From a checkpoint of a small transformer trained on Wikipedia.
Training: a variant of Muon for these matrices, 108M tokens.
Each number is 128 + 32 x the weight over its row's rms, rounded and kept within 0 to 255. Layers, rows and columns count from 0. The size above them is the row's rms in percent of the matrix's.

# layer 9 MLP up, 512x128, rms 0.124, rows 30-56, columns 0-127
size [103  89  84  93 103 101  99  82  94 101  99  96 111 100 103  87  94 105  93  95  95 109  99  89  95  93 108]
[[163 134 219 130 165 124 144 147  93 169 187 112 103 137  61 111 141  97  85 123 148 200 120 135 121  66 112 103 125 136 126 139  68 119 126 141 147 155 134 173  70 179 146 121 121 141 151 192 106 113 133 146 107 130  42  87 145  62  83 131 104 142 152 137  98 187  94 149  79 168 135 130  68 166 206 142 128 110 131 123 117 109  76 115 119 140 114 203 127 131 139 101 142 142 109 150 151 140 135  90 155 140 148 136 133 115 154 139 137 141  94 161  77 139  72 166 170 132  94 153 135 152 173 127  93 134 153  96]
 [155 169 129 150 176  98 100 118  93 102 119 157 175  47 161 147  89 101 137 121 146 100 130 112 149 134 141  91 183 123 113 126 112  84 103 121 105 116 114 139 139 114 131 118 130 156 139 137 123 124 138  80  32 112 158 164 217 184 131 145  38  85 159 137 144 156 165 128 125 136 135  63 170 165 142 102 186 182 212  90 134 170 166  93 136  88 172 166 131 161 108 135 159 151 102 151  87 168 107 167 120 109 128 140 108 168 205 146 141 113 120 139 123  86 109 114 164 121 132 147 136 109 118 148 125 151 157 133]
 [112 137 112 177 127 167 154 138 192 123 116 127 170 110 128 125 133 111 129 139 134  98 139 117 144 103 139 180 128 127  77 163 147 123 147 121 121  65  86 101 119 113 148 138  73 130 224 139  90  74  95 116 112 175  71 133 122  90 176  76 135  97 167 168 156 169 115 167 152 115  94 116  96 180 114  96 101 121 137 176 157  97  99 122  91  95 164 158 138 117 100 107 178 141 123 135 175  60 106 170 134  82 102 145 169 152 153 134  91 125  86 173  65 126  87 113 129 139  60 163 138 123 109 109 155 186  65  96]
 [160 135 183 125 156 169  70 113 113  91 145  80 123 169 150 146 134  90  97 177  91 167  87 120 103 151  88 165 120 106 129 105 145  51 141 135 140  84 150 180 138 112 127 172 150 101 156 144 101 123 209 100 136 113 137 134 112 103 137  96  90  94 142 139 151 101 120  93 142  97 141 114 212 126 161 115  93  94  70 105 168 113 140 157 142 145 113  86 105 121 121 156  81 121  64 146 108 173 115 165 120 117  91 142 133 141 135  66 172 126 103  81 174 105 186  86 152  58  63 135 144 170 157 116 164 145 107 154]
 [121 158 156  85 123 146 101 125 178 108  94 108 120  61 151 160 114 120 166 150 140 164 148 100 139  78  93 143 159  86  89 119 138 130 131  92 118 136 156  92 167 148 100  84 117 104 155 111  69  65  64 115  94 158 133 138  83 130 168 149 181  86 120 120 143 132 151  98 118 143 127 176  92  55 179 124 164 129 112 163 102 132 125 111 141  69 102  97  91 147  79 125 158 105 144 113  81 119 110 113 162 141  97 155 139  55 153 167 107  94 152 166  34  72 115  98 181 150 110 152 125 157 119  97  84 155 173 145]
 [129 141 105 156 159  75 158 113 125  91 106 156 126 176 137 149 166 120 141 118 108 196 174 155 174 156  69 136 108 126 146 175 136 112 146 100 137 153 101 153 121 120 100 136  93 129 143 169 105 138 127 146 123 133 127  89 154  89 158 204  71 122 145  86 132 242 128 163 110 143  93 165 127 167 192  87 141 132 140 205 119 171  97  94 114 135 120 101  78 167 166 109 113 140 137  79 125 106 136 158  99 141 126 165  66 128 179 120 142 117  96 100  75 193  95 136 102 117  85 106 120  91 147  95 167 133 172 156]
 [159 151 106 181 149 112 175  90 140 124 135 154 148 127 161 114 101 125 125 150 147 112 115 178 141 106  98 127 105  94 113  97 124 191 117  97 106 146  87 115 112 118  95 111 108 181 164 172 131 112 180 163 112 175  52 156 171 150  97  39 124 128 147 154 141 138 115 144  41 134 171 111 116  86 103 166  84 158 102 119 130 157  94 139 110 178 146 161 177 126 116  86  79 100 140 204  68 102 120 138 130 150 145 137 198 154  99  87 125  93 120  62 149 123 149 133 107  81 142 142  87 165 158 142 164  79 122 106]
 [143 142 120 190  83 117 116 128 144 121 115 101 144 174 122 130 187 149 140 140 181  70 169 158 109 129 126 134 142  87  74 120 127 172  75 123 128 107 160 142 107 151 153 122 109 114 157 128 138 161 100 154 109  74  89 166 141 150 136 118  96 102 147 173 182 147 194 144 133 105 144 110 160 210 105  23  83 133 123 183  89 136 141 152  94 178 171 179  85 127 155 132 106 143 185 125  67  96 152 117 124 115 135 144  60 138 165 129 115 188 125 147  92 175 116 107 126 122 103  97 122 173 131 155 151 117 180  99]
 [183 104  49 158 160 116 101 103 193 177 191  99 156 184 166 138 152 127 108 180 105  97  80 100  92 128 186 134  69 195 136 151 129 171 147 134 147 114 132 141 152 135 141 156  59 117 177  99 139 155  99 128 140 135 128  80 111 119 103  78  80 144 143 200 147 126 134 147 109 112 125 139 157 154 132 130 112  63  86 100 164  91 104 139 132 104 187 105 118 183 180  93 126 120  69 140 148 110 115 126 147 122 115 151 147 148 125 127  61 144 126 131 150 148 101 131  42 120 142 144 142  99 151 105 128 114 180 139]
 [152 158 104 109 127 171 156 160 148 100 172 143 146 117 139 130 195 118 152 137 204 146 130 140 166  35 121 129  95 104 167 123 126 133 114 133 144 116 167 122 138 144 134 150 140 110 144 120 132 174  95 189 130 148 104 113 107 101 113  92 106  81 187 116 126 190 102 129 112 111  88 156 124 149  89  72 122 136 140 141 128 116 165 146 128  91 105 104 130 118 129 133  83 138 121  87 130 107 107  57  87  99  61 184 102  81 113 178 163  90 128 206 125 105 130  92 189 174 138 135 107 206 161  84 202 112 126 148]
 [130 127 108 115 127 104 136 109 124 155  95 131 166 118 162  76 111 130 161 119 106 152 129 169 125 142 122 123 137  65 188 111  84 186  78 116 133 159  83 127 150 204  90  88  47 104 175 122 170 120 139 155  85  97 190 166 135 108 125  84 121 103 163 152 170  94 139 119 152 127 122 126  69 146 128  94 161 101 114 102 129  81 153 140 125 140 100  90  57 155 138  97  98 120  50 143 111 167 104 142  74 155 127 128 181 154 136  88 121 140 162 101 153  91 201 112 129 194 109 101 122 124 171 166 168 155 110 164]
 [133  90 101 176  69 146 177 173 169 172 217 132 156  84 161 129 102 177 151 119 104 143 168 148 169 117 124 123 124 155 173 140 148 147 106 129 124 116  96  58 108 161  82 176 116 144 130 118  98  78 123 137 119 114 148  97 142 163 139 157 122  89 136 217 137  71  64 119 102 100 118  99  75 166 145  95 189 117  65 120 151 153 173 102 154  92 155 100  96 169 109 144 164 122 161  96 138 120 127  96 146  96 112 162 194 118 176 126 111 125  80 147 115  92 105 132 166 105 107 159 121 125  95 131 152 132 108  83]
 [164 106 143 153 115  89 148 110 131 107 180 101 100 130  97 135 111 156 110  67 155 105 116 160  74 135 135 130 128 143 124  95 131 165 164  39  61 104  77 158 134 102 115 148 144 118  94 124 116 132 176 184 196 100 170 101 142 110  89 149  65 122 179  95 122 111 100 164 114 141 109  83 107 152 117 122 191 117 177  83 126 131 148 109 153 111 140  98  98 170 118 117 193  98 107 115 138 137 133 144  74 148  91 115 173  79 162 158 123  95 148 159 114 141 196 137  79 153 150  41 128 110 117 168 178 126 163 108]
 [123 126 123 172  91 162 148 177 166 118 113 144 134 123  99 153 149  77 148  90 134 115 129 178  94  77  53 107 157 116 203 178 105 204 165 115 175 108 104 109  97 121 131 175 143 180  97 105  96 151  63 157 184 134  82 115 163 103 141 190 127  94 141 219 128 115 115 118 146 130  88  82 158 121  90 115 130 133 137 135 151  83 142 103 135  99 121 126  73 137 129 115 109 124 166  99 114 126 142 117 123 100  62  92 106 136 126  80 130  77 173 201  64 149 128 130 133 109 132 152 142 137 107 182 150 124 133 152]
 [106 121 168 125 135 147 129 105 113 102 109 120 149  77 134 178 126 103 118  92  86 111  57 186 121 133  84  41 104 111 147 149 111 178 144 187 107  96 187 112 166  81 103  88 123  94 166 143  97 104  52 101 144 100 177 138 133 184  88 135 148 101 150 109 161 133  92 159 135 146  96 114 136 129 138 144 131 107 188 120 138 104 164 168 144 117 122 168 143 166 146 226 130 140 113 161 134 129 155 134 105 171 163 149 182  99 100 139 173  65 108 114 120 144 188  93 118 136 122 148 124 117 148 196 144 117 180 108]
 [135 175 129 182 170 104  94 115  87 143 101 147 133 131 134 109 124 124  85 132 144  94 209  55 130 139 143  78  73 190 127 190 115 172 130 129 127  88 159 149  59 139 110 132 127 150 128 123 124 153 130  85  95 169 116 107 148 143  86 190 120 160 119 113 140  98 142 164 162 166 138  66 177  73 113 130 177 148 138 102  77  98 121 133 124 100  69 133 188 184 150 174 156 123 102 122 113 127 147 117  81  67 185  88 154 160  73 122  92  88 172 161 131 135 131 157 114 154 120  86 108 133  93 143 111 142 122 111]
 [108 147 121 127 114 118 151 154  95 152 154 189 151 102 179 203 145 171  94 133 148  55  83 116 149  97 126  82 143  39 124  91 122  94 106 115 115 107 111  67 127 125 155 129  90 194  92  67 101  98 109 127 136 151 138 199 118 177 103 154 133  65 121 139 129 155 143 135 134 129 164 155 125 184 169 152 169 115 117 149 147 105 197 127  75 148  80 135 138 203 160 112 117 146 124 111 112  86 138 177  81 123  82 145 149 161 106 156 161 120 143 118 168 150 104 118 133 137 156 132 129  81  82  92 153 111 122 173]
 [120 164 142  82 131  92  88 107 169  78 143 163 156  79 104 159 160 146  30 208 135  98 134 112 182 140  95 111 145 118 150 107 120  83 108 107 139 133 196 135 107 132 133 117 152 138  44 157 114 177 150  86 178 125 116 116 166 140 142 111  72 130  97 134 117 151 140 160 143 166 129 131 119 141 102 129 144 177 147 109 139  88 103  84 145 122  59 137 141  87 158 113 153 129 126 184 120  85 100  93 108 121  99 138 157 121  80 104  89  91 165  92 160 109 159 110 130 169 142 108 122 126 163 140  77 228 107 106]
 [119 128 119 109 133 163  83  97 122 145 133 151 114 122 120 126 180 158 124 169 184 153 113 129 123 102 135  85 128 149 113 142 112 100 173 114 111 172 154 134 160 134 164 137  89 102  73 122 155 153 120 160 101  60 157 171 131 161 131 115 184 127 112 145 179  91  91 140 165 159 186 101 149  60 194  63 201 139 197 125 136 157 144 155 190 164 101 145  57 130 129  87 156 131 144 130 133  39 130 143  94  79 113 143 101 133 120 128 120  81  96 169  99 117 155 122 153 113 130 175 103  91 109 198 118 104 150 113]
 [ 96 129 160 143 156 159  85 134 163 151 168 135  86  87 119 143 134 127  98 150  99 116 153 131 118 107  91 107 139 164 146 114 139  89 207 111 156 145  27  86 165 160 178  76 123 126 122 101  96 163 112 172 157 175  93 123 185 116 152 121 158 126  79  97  89 169 136  88  79 128 161 120 135 186  95 134 178 108 150 157 137 148 161 135 139 163  91 114 141 146  87  97  88  55 144 114 147 147  96  91  96 114 103 106 156  96 125 124 177  81  89 112 122 126  45 128  66 159  83 101 142 157 133 130 171 109 119 121]
 [124 163 104 133 161 104 113 138 129 147 142  90 104 149 177 123 113 115 113  88 126 237 147 158  79  97 103 132 156 139 163 152 205 157 147  67 176 113 126 114 159 123  75 106 124 126 154 120 116 148 149 140  71 110 127 124 124 156  94 156 162 150 169 149 156 110 151 154  86 129 114 128 148 170 106 145 157 102 117 225 134 104  82 129 166  97  87 120 111 108 117  44 109 137 145 109 145 135  63 112 132 104 145 173 171 105 125 132 129 111 152 113 182 147 226 111 125 113 124 116 120 131 163 106 150  58 131  66]
 [162  97 170 199 123 151 157 140  72 117 143 130 144 125 134 127  80 114  98 157 133 135  94 132  97 131 137 170 132 145 108 153 142 157 127 132 101 191 128 183  74  84 127 178 139 141 124 138 109 166  84 140 154 129 180 114 124 150 147 118 157 129 139 116 156 139 180  43 120 137 115 100  97 151 107 184 227 137 163 150  41  95 115 208 144 174  54 114 128 124 118 113 158 141  70 106 129 164  98 117 113 139 120 152 107  84  89  89  73 125 137 156 149 120 139 119 160 157 154 145 124  92  96  97 146 111 122  65]
 [202  93  57 141 131 194 112 123 172 149 119 147 140 127 169 153 127 102 112  98  88 149  82 160 124 101 192 145 145 125 144 111 129 117 164 164 204 152 107 176  93 127 115 118 144  96 100 120 140 138 141 116  63 152 115 120 117 111 141 102 110 120 124 143 134 100 167  81  58 110 114  90 178 150 113 123 134 130  87 121 168  80 141 120 111 165 144 185 139 121 140 114  92  98 151 142 132 143 162  94  85 112 214 127 176 115 133  77  45  72 149 118 136 144 135 138  97 147 142 145 123  93  87 206 130  62 123 158]
 [146  91 180 192  90 101 175 117 133 170 164 153  88  87 162 151 106  96 134 159 169 183 124 125  96 120 172 181 142 126 181 114 150 120 214  66 144 135 131 165 106 163 135 163 136  88 156  86 156 130 128 165  92 104 154 161 130 126 150 120 129 150 175 132 142  85 165 112  87  61  99 122 132 103  93  88 179 118 192 109 130 160 111 157 100 128 134 151 153 157 135 145 123 160 111 141 152  93 153 131 153 123 136 144  82 163 164  98  74 133 182  85 171 102 137 117 130 153 118  88 168 154  67 169 105  94 166  75]
 [173  75 141 151 119 193 128 129 142 103 184 140 150 172  81 127  96 176 144 108 128  91 101 121  91 163 150 103  79 160 124 130  48 146 103 148  88 111 137 110 127 177  73 121 179 175 143 146 105 140 108 106 128  91 122 101  73 175 119 116 112 151 109 154 170 167 149 101  77 123  98 127 141 139  73 111 110 132  92 130 120 100 123 191 171 150 127 152  83 181  66 135 102  95 104 128 142 173 113 121  51 189 165  83 154 195 102  89 143 186 166 106 111 109 142  79 147 140 120 135 128 128 136 140 167 141 162 132]
 [147  84 138 156 167 228 110 123 133 110 117 108 176 165 113  95 120 187 166 113 185 183 133 115 116 119  99 138 118  63 177 122 116 141 145 114 128 159  82  95  83 146 132 191 122 152 143 168 194 118  72 106 161 150 109 119 139 240 140 101 173 126 117 104 127 124 143 148 118 109 127 115 137 185 157 111 175 160  98 123  87 119 110  72 126 160 116 135 134 114 119 106  87 136 115 141 130 105 134  99 127  51 110 167  88  94 109 170 158 117 152 174 167 107 118 183 125  84 159 154 133 110 185 131 159 128 148 132]
 [146 125 140 147  80 114 165 134 148 165  75  89 103 130 135 170 109 153 129 120 153 121 147 149 219 119 121 143 111 169 166 188 100 151  83 195 110 184  68  99 117 141 133 137  66 159  87 152  91 154 126 124 130 136 148 156 164 150 119 127  95 146  90 100 153 181 118 100 144 165 112 140 148 150 146 180 202  88 163  76  89 112 165 126 103 124 113 129 122 194  83 156 112 146 131 127  98 152  88 149 128 151 128 183 106  83 157 159  72 144 108 138 101  94 139  81  69 134 114  80 163  83  96 182 151 127 119 158]]
# layer 9 MLP down (transposed), 512x128, rms 0.0606, rows 30-56, columns 0-127
size [ 98  90  91  98 102  97 107  92  95 101  94 104 104  93 107  88 102 105  98  95  94 106  97  94 100  88 101]
[[147  96 160  70 115 149 172  92 164 180  98  83 151 182 142  83 112 127 168 134 121 114  90 126 142 110 123 106 135 130 167  88 110 118 158 102 113  97 135  97 105 154 164 116 162 104 143 138  53 151 151 164 102 118 185 107 155  13 153 131  97 147 100 118  85 129  72 145 175 129  85  87 144 129 226 172  80 106  68 151 123 101 116 155 158 108 165 176 118  97 118 135 126 124 140  74 143 125 146 104 111 137 133 128 141 113 107 184  84 141 160 154 155 127 128 179 103  85 104 132 178  94 124 109 156 138 130  87]
 [143  87 149 179 108 173 153 190 150 157 165 101 137  84 137 166 127  95 117 109  38 152 140 151 179 133  98 137 136 122 148 124 122  96 103 141 167 148 106 194 105 128 125 164 137 113 151 147 142 113 125 108 117 112  63 110  65  98 136  64 133 187 120 150 166  59  97 163 104 141  98 144  58 127 112 186 120 139 117 124 154 132 113 128 115 198  86  53 131 170 152 112 139 117 107 127 190 165 147  73 103  82  98 142 183 110 135 179 153 144 144 135  93 134  96 181 172 134  93 129 136 137 123 110 133 160  94 151]
 [ 88 144  83 149 133 128  83 107 138  70 156 156  95 119 124 123 103  98 162  63  87 123 144 212 126 113 127  83  62 110  54 135 176 131 102 138 110 146 166  79 151 158 105 114 138  99 108 113 116 199 150 105 173 137 131 154 141 133 110 109 153 110 115 107 128 117 115 117  95  86 101  85 172 107 111  78  92 144 127  90 137 119 150 128 137 200 127  96 149 151 172 115 150  96 133  86 145 141  76 211 205 160 131 103 139 136 131 175 135  98 148 112 170 158 148 172 113 113 213 139  84 108 102 122 122 117 155 162]
 [159 143  59 130 128  96 203 161 114 114 208 121 175 123 190 188 138 148 143  92 139  96 158  91 153 129 177 113 157  91  94 158 137 184 102 131  74 154  82 111 110  88 120 127 121 164  89 151 116  99  85 139 116 142 140 133 103  84  57 180 130 150 166 143  93 145 110 133 113 138 155 142  80 165 137  98  88 154 147 159 100 121 121 126 173 156 112  76 174 146 139 140  67 139  89 148 153 141  95  87 126 173 155 150 169  94  94 151 146 137 167 179 104 109 103 125 146 156 156 172 171  66 121 125 112 140  78 110]
 [151 102 130 163 165 120  97 167 100 141 158  96 105 117 150 173 108 118 132 139 124  61 162 139 163 103 127  70 165 136 185 136  94 174 131 173 167 188 168  81  94 140 141  88 168 138  83 109 108 124 136 141 109 176 175 113 120  56 138 100 144  91 145 138 128  99 120 134 138  96 175 112  97 151 180 131 107 110 133 147 147  84 104 116 126 179 164 160 105 119 142  97 151 139 139 136 193  69 103 125 127 177 203 142  87 209 114 135 116  38 102  79 117 137 154 117 125 142 121 110 170 130  68 170 150 103 115 142]
 [106 105 101 138 130 125 176 104 123 164 115 145 145 121 107 126  78 171  97  53 120 179 189  97 121  40 101 154 111  98  95 119 108 161 151 120 121 145 127 133 138 151  85 159 137 108 104 171 153 154 117 106 152 124 135  83 126  91 116 147 110 118  87  59 108 201 133 153 142 182 134 128 152 166 120 114  44 110 122 141 119 101 144 117 134 145  96 107  81 147 154 108  77 111 148 126 197 148 142 160 150 119 126  96 108 102 104 104 131 231 154  83 143 119 158 106 137 112 192 109  91  60 164  93 108  93  81 130]
 [175 123 194 114  81 107  63 109 112 123 113 142  93 166 152 102 160 139 145 137 146 132 124 103 135 141 117 122 152 141 109  52 132  89 151 133 159 126 116  86 124 201 174 108 113 123 129 146 138 116 109 105 125 118 185 156 172 132  74 136 127 127  94 132 148  73 100  98 157 129 113 100  97 133 151  50 154 163 104 127 114 104  66 138 191 189 172  72 144  95 195 179 154 151 129  92 162 191  99 162 144 149 159  81 102 113 120  71  93 140 106 153 161 140 123 130 179 125  95 112  53 118 131  88 112  87 122 110]
 [140 115 122  90 132 143 141 159 130 142 132 144 129  30  95 102  92 118 124 104  63 182 149 135 145 115 114 122 164 166 142 151 183 117 121 145 216 162 146 132 152  83 115 132 144 131 144 121 133 121 132 105 190 219 159 164  89 171 133 122 155 133 137  55 147 115  93  65 125 117 160 139 138 111 100 207 151 138 142  83 132 155 157 133 130  54 103  75 186 136 118 144 126 101  77 108 162 168 103 128 158 125 102 141 161 147  91 138 139 109 122 129 169  81 134 119 139  90 138 132 104  66 130 161  66 107 122 173]
 [156  99 134  92 130 103 183 129 155 107 106  79 154 129 112 106 148 135 110 117 121  69 200 220 105  90 102  97 163 109 113  93 126 141 168  93 141 135 161 192 113 150 131 148 138 153 153 122 178 146 112 113 117 140 125 141  83  73 161 168 142  93  98  62 132  99 104 128 100 175 110 176 112 130 136  95 135 159 157 133 141 115 167  84 137 140 168 121 129  68 154 123 122 145 156 127 121 145 105  87 163  99 172 129 101 153 101 211 136 111  49 121  87 161 162 133 204 159 158  95 149 163 106 174  98  80 141  87]
 [110 128 142 141 145 110  67 119  58 167  71 117  88 163 184 176  63 118 144 156 140 111  93 135 108 119 115  96 150 107  50  95 121 157 183 143  89 142  68 149 164 151 145 121  86  99 114 124 106 142 139  76 124 158 124 121 109 108 198 161 169 153 144 116  76 112 184 117 122 220 117 160 157 106 120 180 123 134 143 186 132  78 127 130  90 200 140 109 113 107 136 119 121 142 125 167 101 113 197 142 154 164 143 124 103 117 125 104 189  87 128  57 154 148 110 122 127 138 133 138 155 139 140 103  85 117 151 145]
 [200 145 129 137 162 118 141  56  90 129 158  81 110 103 116 145 164  79 114  79 153 131 106 184 142 103 132 211 156  72  61 154 106 139 116 127 144 133 129  95 118 171  92 153 119 139  35 154  87 102  71 150  96 114  95 137 123  57 122 205 133 107 132 178  97 198 118 120 126  97 117 162 137  94 126 132 104 103 104 157 143 146 133 156 112 120 128 185 147  78 124 102 202 116 131 105 100  64 125 120 119 137 169 131 153 145 169 114 143  93 143 157 123 140 138 131 140  78  87 158 149 144 144  94 138 112 146 107]
 [112 150 180 127 211 115  74 112 108 133 165 170 149 116 114 145  93 133 135 121 156 109  96  87 130 120 132 109  90 105  62 163 118 150 149 117  78 101 143 156 145 115 133 145  34 129 113 114  61 144 124 134 100 114 113 122 133 149 125 107 128  92 175 147 147 125 141 131 125 129  86 140  82 127 143 194 142 106 142 135 156  94  93 139 132 157 129 166 166 148 128 119 161 202 152  61 152 111  99 209 129 189 141 155  74 154 125 115 100 178 167 131 116 106 154 102 126  54  79 194 124  90 122 169 121 119 132 200]
 [109 131 126 142 102 198 137 141 102 135 152 108 110 133 111 129 138 129 100 244 142  59  51  94 148 146  70 124 139 123 168 111  99  90 107 108 150  89 159 168  85  80 135 142  79  93 138 164 126 138 118  39 122 126 185 106  91 155 119 135 122 189  77 102 106 118 128 110 142 144 167 140 147  88 110 142  92 131 140 107 152 161 151 151 158 129 109 115 150 123 113 125 132 178  95 153  99 128  66  92  82 119 134 159  80 187  75 121 135 120  91 140 163 128  83 120 155 154 163 150 201 137 134  98 138 167 111  94]
 [ 95 142 107  64  89 138 147 133 116 117 171 122 151 184  97 201  93  65 144 121 123 115 106 121  95 122 154  91 129 115 122 150 187 186 119 128 120 127 153 123 118 159 151 171 120 140  62 126 169 120 108  64  89 130 132 140 159  89  99 119 133 121 105 105 146 150 154 138 163 157  80 146 157 182 104 178 185 123  93  91 135 167 136 141 154 140  99 116 104  81 170 130 162 174  98 148 111 109 123 182 119 102 138  99 141 156 154 138 127 180 124 184 127  69 127 140 109 192 173 217 109 126  99 110 118 179 122 206]
 [101  96  96 124  90  84 110  85 127 131 121 121 110 138 117 206 168 133  86 116 113 142 102 124 124 177 190 155 157  85 112 149 139 139 111 154 151 111 119  78 115  97 127 118  88 148 148 185 110 180 131 130 125  98 207 193 177 139 117 135 192 134 143 116 112 128  95 129 161 123 155 124  65 148 139 141  50 106 100 161  92 154 182 137  84 123 141  59 120 140  99 113 102 116 102 107 100 152  94 159 159 130 200 131 139  99 122 152 208 127 175 181 106  94 175 197 108 133 101 149 144  91 108 124 107 115 106 103]
 [ 81 108 110 186 135 117 131 141 122  82 117 110 121 151 141  80 178 129 163 141 129 152  98 136 184 127 182 131 163 143  41 115 136 176 104 122 147 166 157  57 142 174 120  93 137 106 161  96 159  98 121  73 124 118 114 148 100 103  94  78 109  83 134 125 103 129 129 118 116 168 171 105 100 126 137 150  90 110 126 175 154  56 129  47  42 138 195  90 145 100 148 106 109  77 108 152 203 149 151 164  84 128 139 139 172 106  97 127 159 157 105  98 129  99  71 122 126 135 106 151 158 144 157 113 125 157 104 103]
 [116 142  92 135  80 177 170  90 101 139 118  99 126 138 105 118  63 111 164 108  95 197 121  77 179 183 103 110 112 127 124 162 122  74 154 125 109 120 169 159 165 163  91 133 108  46 110 136 140 153 166 150 162 109 190 132 153 155 126 105  61 132 153 105 144 126 104 195 120 114 195 106 131 107 165 155  80 111 137  59 129 113 170 131 130  77  86 102 151 105 124 139  97 140 158 110 109 171 168 105 169 103 174 129 121 132 127 133 149 147 129  92 183 125 165  84 128 115  47  63 146 133 115 128 163 145 144 160]
 [ 72  75  77 146  92 132 157 110  97 122  93 144 157 181 134 141 125  90 190 145  74  85 101 125 135 100 109 116 166 157 116 125 106 134 138 135 198 101 149 162 175 124 126 120 157 123  90  89 136 161 136 138 117 144  87 125 164 137 127  71 174 123 130 129 100 137 159 131  92  72  58  58 150 147 167  85 134 110 106 110 147  83 140 129 138 177 121 168  93 141 106 167 109  82  45 129 185 136  71  73 126 110  92 166 190  94 137 132 131 145 147 163 142  93 133 118 158 107 175 132 192 145 192 124 125 133 130 123]
 [176 143 147 125 104  70 151 167 166 124 140 117 216 115  88  90 116  92 176 107  93  75 169 175  97 189 154 153 145 185 151 140 134 149 139 145 164 111  94  83 135 115 125 135 153 147 136 104 124 109  86 147 102 214 136 110 125 121 147 148 148 163  83 111 122 162 112 161 134 131  94  76  66 125 149 119  67 143  75 146 113 107  98 154  89 118 115 126 127 188 105 140 119 100 109 172 111  97 112 137 135 170  96  74  83 144 112 206 165 184 106  82 138 154 167 110 158 104 136 106 150 133 138 133 109 110  53 119]
 [141  33  99 187 146 152 159 124 123 147 130 166  99 182 196 139 138 108 198 125 134 139 155 125 147 152 188 138 124 124  97 138 125 136 119  94 139 114 110 126 100  95 114 141 157  58 138 143 126 198 201 136 125  91 118 132  77  73 110 125 136 106  97 147 138  58 103 124 136 150 122 135 118  69  93 107 108 130 125 117 110 147 177  93 104 158 108 148 109 135 107 124 104 107 137 134 165 130  98 167 159 166 183 142 138 134 129  61 124 204  82 177 130 123  96 135 114 105 183 148 180 148 109  93 187 183 149  93]
 [177 144 111 173 143  92 131 112 135  81 110 150 161  80 148 129 112 110 144 124  61  47 154 118 141 165 138 157 136 160 126  75  69 147  97 123 108 181 136  50 159 133 124  94 149 150 100 127 173 190  90  90 134 194 151 124 152 117  75 170  89 118 124  89 104  88 155 164 163 168  89 111 102 110 111 151 107 117 133 159  86 140 170 159 127 130 144 129 125 131  68 146 135 138 103 129 122 116 139  70 152  95 150 182 182 118 129 118 129  78  73 201  90 130 122 143 158 124 117 147 183 129  98 146 132 152  59  93]
 [161 127 132 112 140  65 159 111  87  99 173 152 126 124 115 117 184 124 100 121 123  89 126 131 100 132 124 138 109 132 110  96 165 134 123 130 154 121 110  80 176 178 100  82 118 150 114 169  99 160  92 155 189  98 107 136 142 113  91 171 112 111 129 152  96 134 150 136 113 131  95 104 119  57 150  76 144 136 161 133 197 118 142 114 106 131 175 112 153 113  63 163 170 143 137 179  77 148 157 110 150 150 138 129 160 187  96  76  48  99  89 119 120  94  70  97 119 140 105 175 140 194  96 130 134 155  43 198]
 [122 167 108 119 145 150 109 128 164 188  99 129 127 130 201  79 175 158 127 128 203 144 100  59 134 142 152  92 114 111  88 145  88 147 129 110 127 127 131 112 143 111 121  87  47 142 136 160 147  76 116 131 152 159  55 121 166 100  41  69 156 146 122 151 134 126 149 113 149 156 149 162 154 113 131 146 142 206  62  72 150 114 128 101 122 162 144 131 149 126 112 125  95 137 126 108 141 127 164 154 146 200 112 133 135  73  97  86 155 169 136 139 129 109 143 121 182  82 149  79 167 114  75 120 180  96 151 145]
 [148 121 159  43 100 158 115 134 176 120 179 134 144 124 107 126 156 107 103 156  67 153  86 139 139 127 159 136 100 112 110 120 130 169 102 164 131 146 157 131 130 172  88  81 141 148  97 176 137 123 130 166 102 121 128 127  99 136 113  69 214 158 130 196 158 159  54 145  83 170 129  81 118 174 148 103  77  93 131 106 117  64 151 163 148 161 124 132 126 142 119 206  79 123 125 120 137 131  87 115 122 101 161 118 156 158 149 166 193 131  54 183 155 187 127 142 112  89 117 155 124 164 139  88 148 125  94 115]
 [138 124 190 131 184 224 149 135  78 108 119  99 152 132 127 155 109  91 128 185 119 193  96  91 185  71  79 137 125  90 126  63 133 177 124 115 161 159 135 127 111 163 148 134 158 101  85 123  97  99 121 148 112 120 127  81 142 118 126 118 145 134 157 111 122 134 146  87  88 134 139 147 138 136 148 122 166 101 176 163 143 123 132 130 140 137 125 145 109  99 133 119 143 178  88 112 131 135  93 197 118  86  78 207 151 131  97 113  44 171 134  79  37 183 116 126 116 167  99 134 137 155 149 105  79 114 150 108]
 [123 100 133 161 133 104 112 176 113 122 155 154 149 130 112 138 160 183 161 110 164 147 184 153 126 108 137 192 212 119  65 176 127 145 112 117 128 143 111 136  92 163 101  63 127 123 142 197 123 162 217  99 171 124 164 102 106  84 178 112  96 123 114 151 106 108 168 189 111 155 183 129 199 112 127 134  69 104 115 103 161 126 118 141 126 130 113 190 104 102 117 124 194 122 154  91 111 138  92 187 119 131 134 150 130  85  62 133 173 110  83 105  93  74 107 157 135 101 146 104 124 151 131 143 101 122 155 130]
 [123 196 100 135 150  78 114 179 152 169 106  99 141  22 100  83 159 107  89 137 145 126  96 179 129 163 155 104 121 155  80  97 165 127 128  95 190 152  76 138 134 173 127 124 156 146 130 128  96 116 119  68 112 135 117 132 169 137  82 131 185 169 142 139  84 101 109 129 136 170 123  96 120 111  98  78 195 161 145 120 103 118 116 116  70 161 138 108  80 100 124 150 124 141 118 148  86  86 149  46 128 116  77 112 170 106 133 137  98 116 136 129 156 147  99 150  78  79 113  60 190 129 130 164 137 121 131 156]]